{"n_head": 4, "norm_place": "peri", "positions": "rope", "attn_scale": 0.177, "init": "normal", "init_std_qkv": 0.0418, "init_std_down": 0.0054, "lr_mult_qkv": 0.5, "schedule": "wsd", "seq_len": 1024, "dataset": "wikipedia_en"}
Each number is 500 + 50 x the weight over its row's rms, rounded and kept within 0 to 999. Layers, rows and columns count from 0. Numbers have three digits each. The size before them is the row's rms in percent of the matrix's.

# layer 6 MLP gate, 320x128, rms 0.0898, rows 93-109, columns 0-127
099:462484486478556542500574452460582510489543510566541446477494530508549460474559495401485587568478576536408577509449523521471477600437532570530511460514534443459564491570437488507487472496471535508504519472575453556524525478365465551563502507512563610440654479426432532478510508561442452483518428526521505435440434571562509460483486548590473511452599589561514560451538494523501502491447
095:454491553466476492584493495366501504431602554535518444358474532549511519513573492541560467491509513548491501505469507504476475456460502519437530498530485490411485505450495439475478620458413436418625491566515552460539584454443497474481537573520577582546489554451548416599564531471564554488424509604467469544502523535485502464430446463479456516522508413485457409507473538532541514535563
099:601508432473526529494421457515514526517481513354459474528554449488523477556509510495464487445511475566541508519512490448555503344615488493467468434516593526434468496498449460504503446423484581553504477478556503430461490497347516531403548457475457526466548597591448531541474464561508513528547440412624450527571489515531508488510416494518496551573510417532529514505539452435477515471474
103:468460471554425441537522524406469489536437474497458469573485503566524545528509551448491464489559519562581547506589556497512539546492566418500581447431552509477495571513532488523515453382515514400462478517470574520473532519493460484499490620480517451458474414573522412427458499400402547518421569501517572509481625494488564496436488437523470585471443478533432414575492477461533573526506
104:534495507510573453400611514481499526447538542519433561526629411572467560526538507544490501549492466551560570463534400488602553499539522451445502388492507526475519444479461502491386500412568504475493506453511585428432539528480510575542558515506533523601500538550525470467469414506474544470554528506540540459477549464532528442405523610437481490565540508499518532508608535441465487586478
079:575452552462402473360524525457578440477516549411534526599462486564484600520496501535541513534453530549408512554515491509470420539557523478433554523438529472488505480560517485412429576483440529456511503528510536507607499482473411521477551434580527615462625488545436443524511536577481471502514535481500502558499489412557461527539423477474450562419513514549583491471562512489457436485482
105:522500610495490486525535471500535484501447396488462440494384434624443420507496608455457502594546477517433506450446564495496486547497487506490414520577477569563520500551493591449589481536389435602550523430455475436426440453406523444484493467482490482574480431522519520368508441506578441501551574529466525502467479505422450450483467481514474510517520478526517564540510493426515508515497
108:443417470482445523554512501466469476457548505534443419476580493441453548557438541567465548429458468517471479356476595476461520532466515613492547519416523638441524526463477513406480530510459504525463496544439560477491533577494490458550483546545460468488482458520400485533509578448457522490395454525538473477541524528522537556435507504545455397410486562443508411614474444445458511552520
102:500513469547507505604505512468433533637494481432385572542539443604498448490567531515473504443467544482409512486515525478523509460506482559500457494473518482526560547504508516445433507497553471652498526586532538513489476554596435421533566529583540583492472491509540461455579466488451489498452515475561510440426550474423551503491438499523513456422534495502385428523503559476565364468554
098:471529493527446433476501509437508512577482446596579490475444555565397520402449466444594499599454443536513489409466476531506421521404437559440461439532515445492484572500389573576517534506500428414441560452488576489522527579506488465552479592486523502466482442534589513488528409486494518593464584450549476436478462475464474474491525471497481436483467461504503529514456499536571498548614
098:452617386445573503437466403507467549471571398500481477488519463541620531475499503491577571447469403503526553546464497509484580544545446503499491477532524466507565504543463673545579495470577476458497490442555495451526491577544542532480526553515545474402485455456526500436510495469470524442560431524432538532422569464533405491552533476500564483570453437478465464537507541475521460537430
091:500448553476479559485605562436418532439540506520494497510511482519576502501564459378519463487486477411515525430588567505481525526446538514414490531459404559434503554523582465596449510476533478481533492455532447467428451497466509573484538432563643461455483481456412497478595532495429399511533456394529458508441498473541457436491450497454498495558540506586554574489524536533418564510483
098:487501478489362472460533464423507593535517529597509475538500532514494450564467555522489440471497509489452447440470483514483536553509490453551475519578465508524441548555534442424517601458540520566458532425385554497530450462467541511490467499506513450482437525548399446380528426526392484512543495445491530518408427448521442519481422540507624545614523402457494568484509523458499413477484
097:515466459408481474470492511495558526554503432437577443560443518477438529555483514521500526452502445464538494449430522508578461543388388517552547498540429508542528360533507475459561566520449507565564520461504550564523451474469496490644546473694476448544452470530530501451510520516495460535533548583434511557612511561502408485573522524516503444555472478480514536503527487526522535468446
096:475534504528445533507589467463581503429523587451592471538558484525499448486540566423449474468505505450428493524504514510496558422522460440520484487654472550597518493473554450420427536442401477485516553508510520529485512454528331519578490476460471504521507399449448593497520384522542484525463499537444528488460468471491486457494417544569436480559521578484522493543433584436472503461438
097:605516521506458482430470453509519521496448500507505583498441504437498480458460486406454460503527553512524424448492559496429450509481480438506492473439479525542544444580532450418594600447536515500607447450468450475532559506373487507418520471489576562372460479480522468524506430508602424515527553460560556540519442514505484491576595447459394493420523520479521473490589446426426540492510
099:484527555600530508472418494583510439534511519490474535419600494465440575433572487506451559504477458447521571585538475617611446589503509415521520574554565475461425509526499528480618449514449510483471531484489514457455521521562485465573522527538405462416513570501480548403504444518506424510503532591567495499495470565410484505418526430522394551487499501491533556531476515539441456469530
# layer 6 MLP up, 320x128, rms 0.0929, rows 93-109, columns 0-127
079:449516610544498446564535501557503387522442527514463439462486537500568588454534531449523541507540510503495480501492505515594478603466606641447511469556452478423553534561501483545479574446514500393457527516543571430460542471476493511543513457498538568467497416554493482524513544550491538506471590443578495519432396586478522473486479535483468528442597427406472551413455496544559542494461
096:592532465478403439560472503579491416418533479541431422491504562594574506468544541472464455572458494470516530516446544515493531500479437497447490503579539551526521418522502555460528368389539567408474573551497470523439529527425599476580449504588443473534544466532523522541543515545474533438563526520453563489504489377524543552495485509488501638459446505508528479528468532528580528505460
094:457472534511496525488388452484488494582600515477572443516522555489496533516460499563398479547560590526505486504584460516469513507447542490450544521618478519565507444561469504511538582521477519545455486483416548487532520526621461505474562576476458495541536464540455472439457551487507411507575583482427476413529443532457514494526527472513408469525489609611426424511519392476529479564609
102:372494500545536516495474416380473395542461565425414413454450576494465561466473463490516446545414508420527513528460494468401513626440419531531441452482500498508503499489531478518465444484497522557516542382575502537562436373487427522489491550514518523545479491519450585497555528479533524524532447497522497437486466557539445571500445623434478424488478493461548447489552491509511444528506
101:474472477482466476491520486530515433435618554391489510405426500495506543466588524437452554462470514575561560522509452593600514467469428418504516478561461473561426539534456501573513476545494601452604489389439501484453456470462612552549503467518578446445465559454562534454489500441445512544523473404447435530491573533537516519441495462446532480539518582490511527466448466525570541537548
093:577469548520489457454506553471523475612562487523470601533452469611467526501435476388458467440505508521545512538560614570509467523452494530525455548455484502624481429563607496500558579485506584536513523477460541533446473524549461517574496592460554479426599477491443493489533445496531487507534494533570592522448501394543535522539508486492542456520511493568577402448541418514498587537485
092:485445460605488491529555523409424416454433440514528427521523570483554506504499478491490510595532445567539510566514515594499532490435556485473484500555520549474537408529503512510585552524515476536556610402535481514419506543491600435479495444438550542529470485519525602536551507555624500544472516473533592471464516460480415564447499506490630529506451544481580515445455457454567483562438
095:526547491539537461574521554527517538593553440460475505549459514556509461502562488539517446542474555460458433441429456472572424416516443510488431514490582479507419565551565431392510571533455484558604549492484543486561461491492430509570533488495572470570543577554483504321556515562504501540512557484528565535446591518452460465584530524534529490494548528447499536495516489406508533439590
090:450492443468452500494469465519509432485562528571592491405452483574494485540458556454487467449537461454551533465527431474560432563461530527481509521506474463495476553571462448435512548518538489530546525533515516517538484466560516539537427553475630582481451479588565396595487476439500422500451507538567511574442472526480495519367467417525551595477468541442380583557488505527460540390457
098:493479464507505501589524562576560521579432434547473512502464422374455448553485474445478501515456584595531421501513581439529552502469523546519463535494491546529518536506544452510497503504456547519518363505562426517492478408478537478517532411529472535618450437533522456417486495471460527368589400500555514532536477518539457487580428526556416447514486546526529460512539448479504390469551
098:525542490536444534485547552483546531387465397396494538486500531486436534561516489536413488460402494457545489511430458508554446515520554529460544542572473442523537557459484503438501464453433523444429514494497523467607478454474541480487539504581424567454586575530561461492542551429483483438397573474386510505485453433548530534606538474534531422435486453492512548550542505566429505606447
085:536537407563462440462480462535553524429544489455449460527473451476485358423551561503539445566487450590409544457478474336495561447475488473541444464571551521435456512568517438471408422446440509551561529464404482578502501526472558486435506512446508444506484539543492498488444510502504529514512499595447504416441554547464533456501533616461595478485461445525530565493476556506497474542521
092:422481546534497433519486485521454525502585519534466521619498524518443488517521485501515490560531504455440439448453434535583562494557456473438514437529417451514535526540605469517562438492555554540504559522428541484469439558469462455437482418548491496562530571523513473490460502519568372491474437521535538521464487510453440474424518479482521535693614515479496540421460476390514524414438
091:563485461476560544503487485624563581549526517501587492473532509561514452470607476481456525544591573501444568570588561612484522507469441435558489457573472521528424465473467539528454591508567568531489481548605443423529406421520409514422485522476518478543468482465493598481539469465499467456541479400432482457512535486517531455585555439506403549536525488571532505462476524505521496551509
101:571485559502489485479577580495519535540508440473422467456392469492469493537458496490477579506492350531529468542418563547550485510606538503438497494434513494469462452569557415540410451491618466472602442502525512441589575528504535563486522485541495547531591545423529525550500462431486486514525465504487464447556539502444439463518537468610558497482489493559498513566545403589490589453498
089:432390510482545408494497555529601489480437427532515550456474459480608542451507521394494517467460650568490571516540443452534514468396524424533550493498544646487424454503573508509461507498459523481519456549487620507496543521464560506548455448457465527514527474498465446531477428531475421470497507514493436549465471449546504494442537452557541557391588526519409488467521456507545527501447
093:480390547529457471476518470436547583493487428491499512481455499548447523506431489438449552536426538404492498455487504524465441445464530448473483575540477471590570535477561557634502582543513490602498555456514520409567581448501569502471518499453476445461461453495476433455495474521490485443617532406541534481522499600471476539547503507612528636493555499502457486595456524571470446524469
# layer 6 MLP down (transposed), 320x128, rms 0.0324, rows 93-109, columns 0-127
090:493498512502449460525541514527400556576506501503392604512494520505447490553408479566486398466470465461474445473532563477482548431568391475531444535510491589522506518398515485497584578519471535487561546493453538453514428525553489452488533544472486412474422550449521455548540400428576522572487516502482520497524589404516493502396486453473422514515419452513530391563454504576519485518578
093:511470497537440459531506493488479460514519489447461630428461564474516498495486451544591514462438497482498535500505545610547420460407554459518439594402566457495496547417477452579482562576498521556489442529523528522477470615461498518464557488503550451475461537563506438498507371496501512487387464469559451541498457589512514380522588487501519478490478533530402518445502629517539550512561
099:608510488512427593498477567440413468446433494430518557548418502520492457563550484510573492484517486526513538570533563414455478437500448490481470475581571430492525547478484475476552496477379522521546537513635562528572476451455522463481539466521540459501498547646459443437495486461519474571510473493471419547546488581447499387496506529460461439572439552498451499404418475527522568505516
104:500539518380498500479531463497372468459491530578535476673498487427487469464513508497570501485538542486496454557440466527504480461529392548521499454631545456545410500528454499510499583473567537493518505467476463501516523487457500475513544493480492477464445435451508548568443536546535523490544441559508551548570484503363477544593523584607537409514517521449459479515530524449430618426495
103:630417448484477471534519503586517547571542530511467558464455609481471582521456505514467492500476475449482510332475509568412458554430440465496501520543558547525549490405445539495453634488463567481484600509512438487451493472553534522513564444444523473443540453581537508464575538454426479438467538465551462583409490419508471459546445495527432531563444467494487471455497515541465492483553
094:526471459475556562521437506516542656454478483470523477431507519441544448480559524600478491477487458538571391524407495497442555431536484419554520398603515500421503530446425432521498402457553411466483516493526528450510504523511545481478454484636469466514384594503535453522562539417475540506510467506459494537574526577471549488424508509520506447550475530455491517590421535464552509501522
102:483478379441527487502443539507576443552551486499510612512560475514437456464459414574525576414496503512547514507515511552517469436449530453517512459528520490554409546494575502537404455525466489528486456562491524513628504584632456457445462560546461591440556587501513577529515535468422499551507421509536429473559459430518423518513511500496516473554493438547404514472489575574484500419465
103:474490496393454480502509562522457491450513580571525476453491435403501531569466512531499545438387443523545525405525485557505445567488593539519484478413490534488518442421508468485427501475440452588479502458470535503438545515496408483492445585513491488435515493562488429445518489466456437505516425465578501607608498471544520571512509457546480428442443550473448381599480388531522495477557
096:539447499458600519454369450519548578474448479562639486546554575532450396521451484522556557513477478486546499541553460500565431485556509460592596553542563457565473468530515488482423482542482547515474546578471435457431437630482500541493481425531490475508480440494550496490468595504565485475479554650520475516485445474389493516575501517499515515498442501541473536503459489546445550468479
101:433460513471462576446455553497477519494503451475497498496396564521527513440442542451529552548557560465474483579512493477484482509484420590477453450505589361513590490572475547537609461531481488542431582476514532467483441452452485477563550381540521472465494534399470500526500544547420538526449593562524483574518414440501450572486551491456516516472508494449497529575352517466523470587526
105:457414483507496503514483525485544463572463425520515532602545482470334432538451557510521406528522476534492468577440514598532445468521472510543492510477472489545425488465545444536532538489486479507466530531540527460510532522480412563497475538541346560508593557455468485533520500517544633505489535504553542582499515544437464557445501494620534479407570492589470464382537502416505479526493
086:469428588471533609482535623429487439553491491439506441489540513555500514511571428528466442440540513389574487472561521586491531522485554550452424579420432492460514585514517576596466528515522493494488522497575427450489489507535443589479504475505609511554437437468460499441527425524459405518537461467481511513480430510548394481581438437544466464566533450499497527511495495459424576530480
094:603448520439501559369514493468539490518507449482507519430515465538550475484488491455520546481520537653468586599498513507575458525525544521506521513544517563552542523527466544575484549511508507577366510480505486510532542441420558477538512510374497456444495426501523408446515534525428603514475626516493488478506553505558476480563546474533527483507429516508439510478540503617466507643478
091:488488404540488527369440459541487447510471471446557535537457460528489513434452512426532537483469444524429435505484463468578442601463434493528501512447471570486511496462459527427523505491439458436478466543470555609501462495496528486592547450612478511452500471504447444471449434531559525411484531617390541472573572560532509506533546596466549434495542581398454543539480542532529546537431
100:534409503555416587526601355504517493355515511425548547483486530531615489479501496556493487468472546473505551488456509460413410432403427480479618416614509497532518496457519556461480544542488550533519491512448483474502486574534461499499512392482491496512507529451417513503504483557520466448438410462495505589548456514556499494427529503563417516530472563479489502452406535476489447467485
094:423523564561555523445509495511477477535504623482381418498490528402424486417565610508413508420484475501478505423514465506542564571552489501469504455545495493440488478388436520582473514452526486480404536534445468566491500471526513484442440501453540499563460513489504457516423523484443632495506468473540491475466503457522441507456448632499477422530573496516482573525492468427605448427511
091:509493465522550498476437421568575410574451572389455508552525432530510488536528436505496556478554486530537546435580496426488522451543498482492470563549596458452499480507479446455552407438427507514414535549439514477538489433510577540524552430496423562509459580426460377451426476486527523520530498504434522441543533466505428474450582480455474438573494537451470547551513485510424437423597